{
  "num_hidden_layers": 14,
  "hidden_size": 128,
  "num_attention_heads": 4,
  "num_key_value_heads": 4,
  "head_dim": 32,
  "intermediate_size": 512,
  "vocab_size": 923,
  "hidden_act": "gelu",
  "norm": "layernorm",
  "norm_place": "pre",
  "norm_eps": 1e-05,
  "positions": "rope",
  "rope_theta": 10000.0,
  "rope_fraction": 0.25,
  "qk_norm": false,
  "attn_scale": 0.177,
  "bias": "all",
  "tie_word_embeddings": false,
  "parallel_block": true,
  "init": "uniform",
  "init_std_qkv": 0.0576,
  "init_std_o": 0.0,
  "init_std_up": 0.0576,
  "init_std_down": 0.0,
  "optimizer": "adam_variant",
  "learning_rate": 0.00237,
  "beta1": 0.9,
  "weight_decay": 0.17,
  "lr_head": 0.00898,
  "max_grad_norm": 2.0,
  "warmup_steps": 254,
  "schedule": "wsd",
  "decay_fraction": 0.412,
  "decay_shape": "sqrt",
  "final_lr_fraction": 0.0,
  "batch_tokens": 32768,
  "max_seq_len": 768,
  "doc_mask": true,
  "train_tokens": 150100000,
  "max_steps": 4581,
  "dataset": "wikipedia_en"
}
Each number is 500 + 25 x the weight over its row's rms, rounded and kept within 0 to 999. Layers, rows and columns count from 0. Numbers have three digits each. The size before them is the row's rms in percent of the matrix's.

# up: layer 5 MLP up, 512x128, rms 0.0854, rows 12-64, columns 0-127
# down: layer 5 MLP down (transposed), 512x128, rms 0.07, rows 12-63, columns 0-127
up12 084:514474493451495527498518541496492489487487495468492534524497497503506539476467463502490527500502525460522479529504532484517480522481493489480525464490525491519484508558492470483470518533535522444531512502511587538504477464467504499493501519486524534466520499515516530491506500493506498470526534503512471494486470457532491559539530483449479474480491518512495513501510502518463464465468
down12 090:511502465460468515507488515487493495492483495489484518504506532515497509500503478528458512483497531465488461522510553489500507506483483521541480452534495510476404545532471493475491497518516491437515464506523528532513494488483454525498507516507502540490520491528505579519533501504483506503534497518544465496479523505483521543552507486496474468474505490500495496506502497500490458468530
up13 112:517527492477495536464489493498466506529475454473539513492470512517538501476504511486463503515515504477503534490521508513498506497504473487454515451530519530492474495546495544503534494534547531484492525432528510512504489465474483490474520550494528528518497483546512544493501488490505450515522485477507486508533498483505499541496522473472505503454514495444459459477539489494498484469532
down13 122:485482502505492527505468481565482466512465492504514465487470499561492500494522532541511500540484524496490536500517520481492476477473475503487474487451483510528508494516459498494505524519448519517462489515522518530478493522509461493550517517530512501519510509461484536509522470495492490490445464509479508474517483478493502555507527544529545512502519460491455506507527550449472505495516
up14 100:510512477479512503500524489463517518451432468498520490533519491487504482443486527450485477476443530487537517510508479498515516495495505499456511530476507466533492501480498494474511474526535427508515521514513502537515477497516524426509510480470511515518494499518500514506497500473514543525517562500500489541488491532510516504505488506525451514507504538502505467500482511440465506473498
down14 092:514456483473521476505511529535441493543527530537555494517453521485525494443484485490519498498543490509524475557512521471503525527534495545513464481504500512473476493522499464514500483473488511515508503452480516501515534507449462534515493513486503533524502456520477485468511493456491451490477467511516503476508526514523502539506481527497488474500504487488477509532531520514506464517463
up15 092:489517533493485513504437519583504485489481462496527481532525475489507489528502507508479455513471501477459479519513527477502511459527502507470466497510489436483479470526487519471487534470509499477540511526512487500537507535494488486516539523511511502466496495549506511493502536513474487476516490506436493551477506488521546490512490464507493496482545470492548457514477503516531514515502
down15 091:547498505485533550489499501504467517511490524540492526473482522487475517468492525465561507498486501504493490464506469534496464508477513495495528521520484556538497516459528463494495489522461462478521519466505537495489519480502500505537509510488471521498471493492489474519463481512528469496509506533517531489529501525491463479404528538518508499471466537532470492516490475520481488464491
up16 080:498486508499522564508471465500525503472455511475443515505531485547471505505448462501500526510541527487493480497511486509505469525473479528504474487471493482515485520474477481518517498495520499460529500485537527512496493478476490488507559491518471525459488491492518512533532502523486517493471501472506508496524519475484493507511527569496526489510460449529498529517448554530457459495510
down16 090:517479454502495478482497507505493480505556498511535513482489520521518467494510488485491446473504513460489488543500499463510529510534512513522497465531535515479509489485524541465496508504500493552466508512509487516512542512498512530501450505501559475515539489497484483456490468482504463513520495522503427479486460483532509496485515465486449524499499528495519489466579468490526517518512
up17 103:519484439512499509509529476532493482479490489525508521489528523515499464496464483499491486506482476442516494510443520480518472481519506482502497449480530534456479531516523532468451468502499512528525502549516486528515505470510534473481502547515522542527451503535537509522510479494471497495482518520522477480490471491514458524497498511472470483546472530542511489532483479519453513476501
down17 104:521493509494529503484484494543459546511509506543491501516546440480534502449504503483493496512500498487494500526504491448478497502469462503496519488486469461467476471529533519453491470513500517449531528498504534493499527451492518552545481534521490472531489494513493543516559470483481479500479509481535492531522453513494498476492524499476490560505478534500501482514489486514478529516493
up18 009:526560529490484509507505457527523436504518514525494462457554464476488485482498491515509497492521523490488446522492500502486535493470497482489528490456493512482542472498505518528476509472523511491495489486503440490505524493480426497483530503496483528472517496490472489498522493499452531494509529475505518484442487531497507514419534516521519516547484487509497511503499499454501484490495
down18 004:453474467512509487474478531483453473463520565490472515498496474519548499497474536479501467494515509522490510500515432516469478509531534505513483482530517503507479516520496445526521506510529520461474512499539494508507526484473502475488502536510511470542484501518548508498479509484495481503524468518472463542480470518505491497568496506489519500516512547514490505457517539510535470463489
up19 095:514490525488510493566464598503522490468504458495522500518556498508512454510482493496514511503478520494525487487490547448494499529495483487494483461471479498511496523507467498471502521507519483495533520520514487502533481536525491526515511493505528523466468437514497502494520444501504517505512459465500482502474493464555521510511514462506475462533447509506483519470512477497516497493497
down19 095:491497508488535460472507475562522488507507539502487489507454508551494514494513522501497487535449454533471516495478444563517479544483469468514469497486514504519499484511446496510475500511508498492537496504485471468497462513503509481519498552461462525510479551507476513476486524484488520489498488477501485464524501536490513517459525527516492509467501482537510493521461523500563488516493
up20 098:484536465499513542471534501488494487503505527491463523506536495495527537449460463540499524485472501509470466500486496488522534483501467555547492460510483521540465506518456532527481463540492534488494510507488521503524469488432495510495527546474512505477531549517522513500469491482492500526481479513498500477502484491497468509523510483500488459480488505483513500543565485525503471495529
down20 103:496482572519497486530539454466452551499480522549504487500524533486498561490501484508493465481491480495495478526510462551457500513509494479453496573503512506466502486464521469528535498513466509505456518514499499512481496505497523522469512484490463483465484483469511497504513492539507491508467496468521536490542525499491505470485523524544506499494469514524458505509466508502485481515522
up21 106:484516517489533508505481499479466493486435541495521496499504515519504453522500523465473520510517498494480493552512483456518485425504484495487438513515518497473495495501531482520461510507526487512520519528526532530527512485471452463500490508515524518529491499532499528527507492520470488468501495524562518468513492475550492494519493506525512487529467472472529468445504480508483482558488
down21 099:494480480524471507500525510451477480485500485485498522570504510470500553524503510540497500524479551532482507510524540484500486519510513525497515499493505459506485474485441453497504493465506488498515512512499524472521504486438508515504509500501487498518462490477546514498521546527564482475564506490479531472494526487464509522510441478531480454444482499491483522506492526513506509511496
up22 103:462524521512478505546470590487534506492564490504487543459492498457497503513486546497483491463476477518531516467515469482494543495452531455486474513490523505509478512526498454511449496508515506465479533519511517506514492530497538503498474460488531522509480510490519518551498500484523487498500502540495490494478536499500504498504504466468482463484547504479474469495504506534518487522519
down22 103:493478522492491495511517505581484436450528493545505496455499493491537517443482492509495491485519500516493491504511491537471500468506512465516492490523486538473470516510492447524501473529489440515505485499498473454524493469510522485535490498481513502482511515527492483535519496524536476471484546516481552487487516527539496468523525506530521454494475524504504464514492504542538470490511
up23 110:542493537466478487538474499553473485494545490480534514534479478487486482511538486516470479503479513478542486524484516460484500511485472504493508475502465485526489539499492498470476472515493531520458516538514569491533559476521492502492467536524505526515480515534515532543527483488516459478498468523483478500484474492523492511508497520459457493490513517434521490494485493526504473457503
down23 128:479538446552488512500493547510503494508499462512466550524501502486489485468508477530496529489498492532455481523493491470535514508519517506501489500528498493540446466514459489527454465490528476529523496508481499513496487544491472542512512470487544510525539535488531478472486485477508476471536506516474507509476526460550469474464472518485513450493487523535507510474533468501486503522501
up24 099:473444524483479514491497480458483489514541475472492510515483533537511469469529466493472487490433505472533482550514524492500518499479506436510506498480494509521498495508495535474478496508522497528481522513528495530512503494527545512515534541512490509488510484539500525514521504497479476489458531485479500510453475517485511480516464487504472500481503540507576487557514487474456483545508
down24 102:521502452481481532512489483527478456509501524546533500515535525492486523529504505477482504462498502506497530523487506516530530477483518505527486480524440510486509530513508498514518449482477514505498487499461487530502490483459493491494481472520521502474546502487502445477516474475539502501464548556495511509438506462519541420484519491489543482483528499504496535462513473511516512486505
up25 098:472462456479532497447515444468542504521523510483509466494498500501494523498504454505507516458531537463498474520513538502499516525471478514531471473502491507507484458470494509484503488543516534481485497473489520543477486479473453543472523493502501515512519462518538508488513527504504508472515496521528481555475524480467541520532531478518447483469476530522484509492512518475495493502552
down25 095:495491471493499504522507529442476525491499510535514517471519501487468489476488498457512396494530518497452529522447524490516502527467502520491508535541502496512537513552491477533523507509489468472504502488486498452528515527479462457491501488489503505529496531509502490512484482529513466509485543520508530485522484506554506510498492532513450498451515535521504530491512498492472512487467
up26 113:473517460510453512507493439539457492540521547483501512480518494510507453499482502493518475501480480480490495464473542480496492502527501533530482457506542508476469520495509474487533452536523479491530502524513524513520534522467492513504532487503520529500477454525524520465501491505534486477517515524540492494484528466489481510499515520427494482509480536521502501528521505449526466497453
down26 113:482513512507543485508472490500513514518450496465482488481482532496482477529472489497523525521512486547500440489479522495489473535545533506502525471463520516503464503517508478523506507492532504483481505492455522492480454520565542458498484541468496512523474500521483525539546503498472481481481481502510456479507537504455493508541494526449486476502505478481528488543508518530448510519501
up27 095:518467519479549500505493487454527505457517534493539514500470485517501496532512500476481481463536530478545494514504492492536529490493518486460496520486471453499487485541516512471524531523496505524487512490518543531470520475488479461510508489500520492541467513502513506508522547504483539462506520528421472496489499520501475475534483466447512491474517504477521466470466515470546488524480
down27 089:437558540518541524507473505527472524474513458473508468492502492522461500464508500524514514538462510514503477542512481503528476516483508537528529488500470510491481493478490538502490481534505498495501501510473461519527498498555518450513499516490442492502437492461497522483488510473455478496478525498493503490457522513482509498520501526540494513514504507457534519496528544478461498477536
up28 103:479531529510479488482490467537506523493485513478525505505500542523470485506497558477471425517507522486504471523510522482528509431510497501518481488530498484486474477499520482483519495539498493474531520476495557497456470549469461540493532501509482511500501505501547507526513511464517526490494538456489477481467471506467493481563512507500525489527511478529536520520479474518500463474508
down28 104:498540543503523455484499464504519525517510496497503490473478559525477514482479522497515507486460527513494489501522512542472514482466468494473546505533489519491511462456505444510529531501482516496504466471517527519508511510456536507469524519505472508517507466540545470507451532435479499507465547544523516504511483501500434494506493484501509476492481514504479479516475473525501525517480
up29 102:481527469507508516502510483478477479476505509505491506461484462467499471510509521470473476526470511491496563521472466479528506495534527470463500511539484441482496459538508476482481482497499507522544522503534517535491514478505500528536495507479530512534504476515538514558510472454475479539480481473473496499457527524518498494524474464500462487536550531518513442478483505516487496521487
down29 100:504479503479495519490481557501546503507554491477490473552448516500435490479491512477511497498478522510549479470477485485534522466510483492547473529527517473534478488506497528504489486486524518507427472461476499486491465505512486505543565480507516509455484531495530527527526538498520498508479493487483495518501529516526481471505510523503534470498492509538496491505493507473446493526492
up30 110:504467526475501518453473501525486491441522507476533516463538566506491467516495497524482442500546534474479500491492526486531470525523534507515489460516498484464501496515512527533473480527519511476467508503494472489522498534548488512521526436465504516539491515514515497498511509490491501522486491480494468490515534489515488509524488454487465478534485505460487489555500534550508507480531
down30 107:509529453508512540485479496506522478481569493476518511527501514497513513521448473491518536483466515503439513501486559512498456512469510517510496555480451515499490504479514530538512490495487486471504502501466492511494481479483505549537466487521542487516502510451517457475467470514492478538535529466468502525487516484520536482493474509483505518524512500469481518473526490512447497530521
up31 008:502533491501497509485460477469520501555532518532508503495535542524479503468516504501523493515492530505510474537502524505452497493568459460534518514458494484527571516496488512540549513503506518543495531523468543525469490519512534499540511485519520547487523530513474488507507538493499524512477485519491507513469523512513517510459529510508496505503509508500469484474506473511567484487531
down31 005:472467493474552467497488495510474488496494465478483490491523455516515518456525480483473482481495481531494501500523461481508517498475503518476485524518504495498477488516480456493519525471481507512498521506519497506492490490488487452473547507505584512499482472482513553474475456506423493485531507482493512481482498484480487469511432507498525558502555507514507540484525495531475535489502
up32 108:464509481498464523503519468481534520488476492519489537510481526500496540454497519485491512492463487501479502585499499476507479520500519482454544514509510470504487481564492525492491494502524457464542532548527509524502451485509516492502451506481503520498466495523527527514493466464496474498524525456540504516494490490510495512523519476456487501518529513477451462502502501444512487512466
down32 117:493529492469518497504543494420511534510486478494481494532510507539525526500483450444541509479497493543484506522478539464471490565449513510480525533494516493513498498474515514484503516495530483491492514544527497501548521491479504522525480524493456486494503508518508492422512487464488484517529506515491475475509473493506430503485461467486524512511495475494501500484514505534529496496525
up33 077:480515515463499539499497524481498517501470518472502543513493475491507483469480474491493476487498550491516520505520506481506525509493481535499480433533552519497478529507492521450479481516503514457507531508502539538486452519487474505505510535491539531504495507529504523472532521505483520505527505534486476499464460467478510514543511495461464449521508520488485488483510426509479428510490
down33 086:528510510442486502516498544501507496497494500494507501488488499502502508473474470531469505475481547486505476543510531486519517500482492530513475455517517486494429542521504504461498500512512514460546504499486532542512470506499491553500509522506503519529550472523503570518518492484506513513525487525509445510464459491472482516548504475479438472496520511491490471484521456520484465478509
up34 103:490485468469475495495531519534505509505526461538518563483493499510474499507492512494505490459499499441519471523487513442513502477458481473486516461525518495508480522536531520474530523520504484484512510526507532478505485470497506550476475540516530525484495520515536517522490462482538518526542518484507473485488400493486460510517509460464486513504528516480488513495536480484508507504513
down34 103:482482546502504538520480496518526510486451482496491457509503504487473474507530508496517480510492530478492494489526517480505513536491470473549483464520544504498459506483501524479525548504523518463479458474487483500520512520485532522535504501501508462501476521494544526487522591436518534525479483478499518505507468485462458469504533511471504506547521503477486528498453473506479484494513
up35 099:487446483526509534450475489509523515486484557506547473493472512527481487496455493514483499534486521465533502524525485505504443544496527514448456456537478539453507505513541515505472520484517475513484497485519516533527469504484490464477485458544503491529458506519511514526509516509508483485485482480529502514471547496507473514512523535520493476528514491474456461509495502503470496487514
down35 083:528527545516511482447529506502509480471504506508499506495519511506471465484540510475502507479510447513489496545497530534527439511512515481535513482514497514503487519494490506502451504508524493449480468549451480494531522510559486521521501492515522470498532527500483466498480495515501480497452515520487497486472488491535497542477530449445522485463473476477482523519538495457541494514481
up36 099:473471488526463514468515519496512506525530500489518508500461494518516496475524449494460479444486509434510509481495492551524513538496526527487466555504489542487497511494500573482494483537519535484512522488532518533493507545495543475490481515481500509489491515477469526512507538482478462473508506510510453484479508500533504468511560514512476487487508469555521465519510515487483481502495
down36 100:499511489515476532546524528500482476525505449529531518494502510444485510519483478508491484495538506534486480498537489469475491457520494503511481471502515561476461517502468464466504501516516480516493504486483507500511461522475456493473516545511530480465497445528522496488495552452510523492528511495446488532501494556533516497482501502502541445516486496515528508484526523496483471543516
up37 097:509530474504498533483496520536516492449437515487531515507506519458498509486511545504466531494522541498511478474512494494524498508540521484447528507510464455489495514514517464483488450534516464474532534532478503515515470496466507510514498514444512523495504497497511495502510524507548580500462498473462495511496504496484506509518462469493495497537504518528456508485446505480524522481464
down37 098:500515524518473525492474460515538508499508498499520454532482463523524544469492491528528513477467469506515503517466475499478507472488502489521534487498528504499522463539438485503493487464441569496488472506501533464441490476476473500498524496528489553531524497530499518527509480497530465515483515498551494491495476500507506527449494512508477502532504497542517513544503471455500490487496
up38 115:462494511494480526470519568525502500537517520483490572470481550468515477467435525520515520457482495465511492534498510500478509529482506490473465458471511556512485512492502503510465538495526513487506521501528523508489457511469502509505512488486510507474521517469469507519506505518527504511517507479519491468489475471539477496507459487478485490463528509556483490536506457532529490493541
down38 119:514501541488454534500498537541490506475491475491479546505515556494453491477491504498481424543465509513487516488491495542478506466496484515525516481554485485497474467558521483520505448520502473476515536478492502503543521527489530485502524509516504525482479476479510464509518528466525475440523481514509498492514514519504494496540538544497508518467499528472474482499528486497495485477469
up39 103:524471519461477509496495512517442477509477486486512520507493505494475476505504523489498491495494519460480534480500499485512552464481506517477461443525458533512493516566530528453546496512532507491484516529518527554514488505490440483533498543509514499525452539517489507488542494495511489477515512510489480476499496525461477541498524529491472502524513534469479532498482482482438486499499
down39 101:511491478492507529501491500503539490505509518521484546482498452494485541497502502507516486491518518524497491521560512452463548512498482479493501495484500495492523503483478539494521476515480544469490474527511459509531553468503497542463526523542477478488501517478498498444496498518469473469485496470499473467493505544485518489455508488525541455534525496481542538462550509489477463457490
up40 095:457500515481528500458517440525480514492494527483487511498529516526524514512498479471481495511482535480497478501513453482509542518515508532489494500474502519458469541552485466464539528509478481500532510499533509511564490522468527454519496491513475506474500476486488519487505520495489455494495526512476511505501564515502458495508466532473495479485519512516507442546471483546471460519507
down40 091:543522494516474459503502529496466474490507492474502505457491529476485463530506514499464488521517487542478500497506450545488524483518502462523475495502516513508525482576484493500497521485515547484547477476509454516524486477495489506473521516536506494479518487509470455518461484444539492494525475495496491503466505546536451521482540463487537513541474505515454525500503484517490504514519
up41 095:514510471454497501490481513496519511505488502502498514462528499541460469522525501479466508491556534531477528508515530526520520512505524509496505491557518459542476467506465490468570464542494478481507520499512504495459498502488461536504525462511525512527499502530495514439508516493506507456493509482511496517479493491500521461533489436491484471513493533431478519518520514493527493488468
down41 100:485519536539533537471543492489514521524547502453551512506508474441524518513491473515510500504482465512522492473490520472491488533484497491488510491466496499521566533482492499538493516455494483520488475493484462500517512492491507494492513549472487504492442525459495489523469481464455471480494484481505527514493495531562514465484488538528543470489530511505512494462458482493526488500515
up42 086:483496452494495517490497520462485507508459528505479525479509474506505486504544529496488474553499512496448475526484538509524536420515482541491524477535499501528485472505530512490482499565513514500486523513510482476556507500484506535499508478473522540537475524523485500477479471493510532523504496474504491466479452507497469509501524470494493470501464540494434504518528452505519483515502
down42 091:536534521483550482489486509518526530514498498466511452521499476503487525479466498466493502538503527526498484487529445491492511543485482491461494532473497516476533539489457470520510535484517494506492531483502556509463488484494509492526514476527470432505472503490483520505487537526476496475468499509505543503534559507452505499452440497507553517490489500522494487506464495520484495508499
up43 108:505475449476489521502484493507521489574486503457502519507502506485522458520509490548483500455537496466507480519520513493487479444519503485538546463515491512446480480528527532470472491534497517505521521495509507505535502512475497534449493554537508542518456500498487498474530507500485486471506495499535498476493461466514501536489541495470500495511505546483477537503522511540517484461492
down43 110:491458447526483491477488476488521474471473503457485554508499529494517509527511499549498511501522530485523450473555488483513495485539465529499490503512538538490502512488474509497481513468518522485527493479501482516513560497502510483473541550501510496458471473456511517516550518480536489482487492541571519465523485526447485506471519492483504508501475497498535511490471487481493498475507
up44 104:465521473492488519459518510501456491468486548511550450476481459455523497451504558504500478509480552514559511494507477483520503499518501467477503509509514498490483487489551488456477506503491453512495538486504504540542471481482532535527498482504527496495458479492475506530530485494475504518529542521517478480474536478514479516518496471511478480516521524501486485517484463550516474493519
down44 116:497495533528498519503502529505511505497449492526483469432499484496529485469484569489488481465503532470568499503534504502525524495509449510484515514499533505486456495485547494497515518509520497535466463495500500510497497481557494533503507470527502529462510494485471546521482489495501480482485544501533482503524460442482489521492500466521477496507482522485508480502507479557499439517508
up45 111:512518539485460537489522541508472479445512471452548541504487464475469529527464488506475530490490505503495518451503504479466485536491522456474493459477503483532493528521518486483492512496495485474498521531541553513524479483504487502473510529489528489466478506534464519526516525449529486502510515483485530500500516501546522508533479504496461491504530508492489485524478454534515512484554
down45 128:516528451501477507508490487521515451530515506487553506523472501484468482504529470498505464514506487490513518517479519489560485505513492542501462488572504497542466476468504498529497512525506502517506486490499484545517527487511506512465499512424530492497532524563474518506489492467501451457513479526513436500493461505523475519519485475485539495503500476528493459491532501509483507511483
up46 113:495523520465464515524534503504463445537487479477522516460535497461489474494484491517483511495505528522539494507471487469509495552449513484517501483455539463548491514468487498488496456488530488496499531525489520555514507486517529483532503531527515508519509504541513527496504512490509518474486495572441492494491491515519454499527481465467455510545501496501476479482463493478508517504504
down46 123:499505489495490493470483497501546494487537476503490545485531489487545504525522517527449491529462526464493509450471529500506497468458532507523507494539496465495500461494546539494461493524494527483472505522501478488490471506473513489477499490484554512526521580526455495441491509533511533524555499483472472498502509491517500471498472465469512455495498516498500508504510470498524502516535
up47 087:491497535484508540492464460501541515492555536469480523475498484551477497482464474507515486532572478453547452493501514478537496492462521521528468500482481511504468515517503477482482487493464495480515489496510529448518532537483503543464520539465467531513486476511486532495504520500488486486505505529486488498526540473504506484516540480461510460476495483540512500530479503507508474498493
down47 078:498484500500485478485504515466517515494519540505478515447466506471490494513506495546516505487525517481471537578509464501481470517532476488504490469511498509493502495522473514565515466520526530514484449477506523517506539535512481523481516474467516493476546487448509514538483473481532465528537526532527498473456502490527499497482523478503500511481494468485464477457538528505454504528493
up48 097:531508472454549493496520531548471522521519510492524535493538435533477469501505503486532484485492523498510507465523462475508474506489482509482504511487487483532490459461484478474503513514481486462529511544531512493498496489529554551538469505504499538487465490532513524492509446503539521475529513491500512482479431507497504506527482459472476508520496522529491458489467484478515487507479
down48 099:476510488493535491483551532504488500514514510494465517521504530520490545529484499547479477484529490522477516508506552484520469522526509499499504460482493487471501535475483513489483446493474538530477484457488578535542528493493491507473488487513526487491545511459489477471477501452479464505472507480474503532511547494532517452474506480509508507473468524536466487462511473514501522522482
up49 096:493460509468492505462491523530541504498564543486505498499468516504516481508466496497475453472486526430525506520509528503497528545495497519496515501467494551494499490520476510481477453522466508462469502499537521545501507505521535498491484504537507501517508464471481511482509482503485453494519488509525471498503514474513458575489563524463478495514506504498536496483476506537521473493515
down49 095:500518493509520480516479501461533491530504463486514487511501516533489492527498482449540544480510479521519529475506484506491502513490498524508484505484464502513521527500461526488467508494522474476557520532480516549478486474478515514474441543540499484501520508510505451466480463518449498481507525481522518521527549547500488490473465484465499510494518476472527486473478484505509549539438
up50 105:512472500476511521473506485511485483502549527464512531499510555523458462476528516499526534436499492464524463485515530465508503474501497490510505500504500496519470524489495498479503496547484524496518489437510548502462503523489454501495508529510500530477495528524497514513527455526501504525565518461547483490540452486536500517514506461475497478495493497509500511505537439486488488503457
down50 115:521518481489509479444544546489486502509512457487465516517522498480504462491500517529516513550467519491511478491502494498498513470479499515505520524501487501545516491468559523529430471509516507504495503508470447518486496468509545522484499472530527507514477522502471464544470516511536485467504538484504505513522495504490475520475537478503490476535489510489495451438518443508523545504489
up51 015:519484505517491511487471504520488515499489479524493502543565522534544513526489513441541492507498480510481532525510511512461496518503490501471464552557502500498513527502500533524519507504485499528525534518458545516493514504497533503507535519517527492542516492446503521502480471474554487520489506545465482521573487522511516499513480509470503440500524516494490517489462483553501492517503
down51 006:494486497504511529492503472515501508523499473477507476485462497490453499502531475523463467486521526493478493501475502514529503539517494476510524480520485506518492488509513493469507472541496507489488502506535553473533527541499494488501484509460478515462549519554512485536487527535457502486514477438539520471481504450480485514452571487548498524525501467525497482492500471442485543507505
up52 100:513515486462463554482505516519507490492476513517500482487541491532481512516462450533499554484519491504520517517491531533524507492474491532463523491491543491516485500490505539498488511480527518511449538514548511510531506514457521442508489498543522482510469489555485526478506540471514458485458516550513492528495480496493507524487487482476445484531489495483471471517502511485461486459511
down52 101:492540448480510522507521542495542460505490497543524483473516514538459508474498458483505549475511498489527513515489491500502483518452504491536505532518473480504457504474473497502524489474491493517494464504496472512515496572483480468527478496568487518554514486481478514485510466510477486530559501489506467488544504493536507490463506533518507474462461523518486489487528503483493484460504
up53 108:456518521502464520497489493496477501496516503441490533491525485501478463485486531508466514442440536499441470501521526504514492463492536483486503521545485477487487522504522463475476537525471489427445525483499517500497481507527459502497529519512549508475470498517533499517523530495510476523511485503510534521529479505496543519518524545525495463477510484526479498500484509527520497477493
down53 115:521491520469518503506483504522470472548499481506515509487517542466511502491530496482478446534492503473508537510459512511501525475512498465493492519549469495516469532508459517499503489495542482520504522515496469511526515468511441558490497493470521439481534495519502481464526481509464477517533547491510492519514467490529497483447468520494530472495521532482480503551484496473456537522515
up54 090:506476492502516557486505480520456491487472457496518466540505484499532462501485491520484474472477524468514478512493540530523496498507541489457516489501476518483488485504521468500479538450509500516480494449539515512562479487486517504439511560497520511501485506539488500536517507509471530518492503511524471455534536515532476538513507477496490463482493511526536491523488525466516459475529
down54 089:512500528515477455520485495517516471548482506469516480488509464493488518527519517523492505496514477548505519496543517491457532491549470511517527503507471498504472509483507544540461507447489516539499487530485505523491516552549454512493457519514461466486476507493478500472510516497491496470539502476474509476508486458445506470485467489555507529517485513473477526465469511506497498494557
up55 085:470497485523475512488496475515514517540518492478458513544517470529449467477459496488509472487519523496471462478516552523464486494507505487471508498507509534513507501471501464471487448525470472497490504508536516486519507492548481548507532520501494500496475483530493511561502457503430482491495525474558485535492519483516494547520484490487488465486481525521548519515503489539485469495510
down55 083:495542496513528503547467505456514484493454541528495510453480508444497490474498508548463479494469500514518518526504493520507492512520492489497475486466471480524513519499477530525524496479521546503498550469487485484500526491487527468526464519502507550503488485475525466474476548498515452545473494529485519464540507476491473470540503499532532482508515504525477462529486498498500533451528
up56 093:430499455487477533459518501501469470508559452511502507509524481495482463458537509540492492524460500527495509490484521494551519473445554513484514511511516491514486450535523498520518500480515513525495525484531502514510509531511501509505488515481536500501497513526500516525483424524490508521517496527525475476473523505559495495505537456504479442494480508512496465497486478493510499509510
down56 091:508468513468541513512498439530524500477484487489507467521496523532499544504514502485480538491529497490470503507493492512477473507493477537555509496511486501476451568477464537524515460468497537492534505492524526516540471509508492470484498488501454515498496489510473534489494499454488512479530445470500507460512479470466484509502510496509491531512507483496514571503559534530477498516481
up57 090:568494466472535516537548500498479469501516463463481529492499502482510504497471439523480538498514485492491492517535518482462486514481480512492476452489530478513495505470456510499512522507520537536546456535536517515498495507467540500510520529504501525488466422518501533533507505505507476504520497521506493504510496477539469495509537514502504503462544462507492454524506490530471490492483
down57 084:491479525502485487423494506499573528524523497468504473524530478483561545469501513481544519516500499455498522504465526513485478498493509536515470484456501509461531466520551485538510476539490525485441511546506510533486519493459492508502482465518487508503491504503508489457496441514503474488552521508517486488490513504499533515501508466503484485485488499501520465525504470491515520505519
up58 111:499510508491481523481484486464510504471494474497517512472511452509544476515509540501499518478527521530523499496495478494529516566434516484490522476536522443530473509519500480503512481544521469474469514458510557520530479510506486478513466488489558519533477472504467522523512519484483471517547478504513483504458543485486509499511516516479486473495511530465513516473479513523485471453538
down58 113:467473505511498549511494468466512495507483509498503526491503471514519504506546496531498475490502476502504505465487486546541472496527527498493540484512510477460448489487510507503514510501512494475502529490536482448491491484539483445501502471461489511532464488507454505546446520465485515516531494524533508462483491456501515506518487574495487504533506469521523500505484499516507476472583
up59 102:479507461519463538524482494512510499487501536494484456502485509509516482502517444534485542522499514511494514499537501468516517499535503523483457521508503554493504523519514509494507530511553503483539501462521520493505461485463522460516500466508488527506460523452501508511508505506525483454498538501515486478475537490537455488536495490480500466528480514481475470495538504557473482531427
down59 086:548524524521517512505556483499511479524495527494506481530511510497524478449479496538509496462476495512517539534529475484463488471482537494491480488478489475506484482536495533479488490516505527524454512485447510424496519547544458493491500495508518489464503481512506521518528503455481524538472499506525519564464524497539476462496498500523504485473484464461483517489497483485515487505541
up60 113:495479474496471507505518484485505466503485485514477506488496551450492501468476528521511490445488513485506503502513463478500538474460523475480523497495519478538481482518514508477541524520531478483525527496512502518524464518484512482515533473493536532502452495525497510501483500521544501529532553464517491481484515502502513472510498453472454474512556526465433494510533439538472508478514
down60 109:491502488448487517518470489500490533541468487530488502473491492492503476434519480498527500451486497527477507470515521512450523518478486494491476538481490523491444538486537507431487494501532506536492534480541498517514481500511526486547468502512482543497484522533496499476510507509465521543472500527475476508552479535508519510493481547529477507490485535560478528483497481495497508494470
up61 098:517550516470522492584487512492499508504481519537507478470487522486531507504484504574483477503485508484527535472476537504476473561507511546514479492466517486527487535505464517484496503487527524532532516510521486543495483480445448514489483491528520511502521497487477513495512487503467510546496492526516495502490481508513496493506474481477442482464515520519463520492521459522492461454501
down61 090:515489508526489524453522496482515474510531496471463473515516497526510480531471506484491475477508443496492522485468479477540519505472489478474553506516571474555459475472513501490468507523477509493552506486486507463519495516500498531492512543497485517513456546506514535500501498475533507450485535515529470478519498479500510483520521430517497502492469498483516466527502511507529552475502
up62 111:453524490495494499480487441476482482479521530472499480473536469489519518462509478510499471471507524488539469493511473505490469542492508461536485498503479451494470478487528507499521487550538466464498536486472517500543514506443515523526488505528527508491507538529538526485489477518520520549509525514565475509495480493527481504547505531515472474514492524528496449496511493486491462506495
down62 132:493497491475481479492521506525458494533516469453547519482555500512535477449513471499493504472537532521466484500493481457528528531472487551514465485517477489457464472510487511495477524500497488464481527515545488479503492553457506520522474509498507534528489541511506540458524462510520555501509499509505484506482510475504506518547520470511483515509478470496529489476534491463507487531474
up63 120:508527501489463523445525475507470476458536493468515543493493505480517480498480479491495535502528516439518468535478522503510495494509497509497495443508455516460492510533460517473446494510517471474470488527525510502488484502508502483474507541494522530467493527481496533531506536495511467439498538517503493488507497498525490510516522507528494487503502561482547454524505527556542499520511
down63 140:476507545482549477484512488561471501502531521509511498463518527449488511445481476513478453489522522467516510503490509497469493492513493480517531465506514522502464488510535447491519472548473489470509524515521482493508465485530494568484508480482519510468482491479503495543465517481494526493484548484520488524519456521517523517521553529460527487501502492454518511480468498497509503484530
up64 079:475475517474506530470509465479504464488555496484550516499526507483534539481493445538505465475496536467523513497516523496472511530501541521550462478481498490519489478476475513508524529477477543497517501488498481475514487499470460543483533473518479516483485528479493522468528532527487503535519512501494510436534529481514506523511475506519507428479532492532496480521526483497504487513535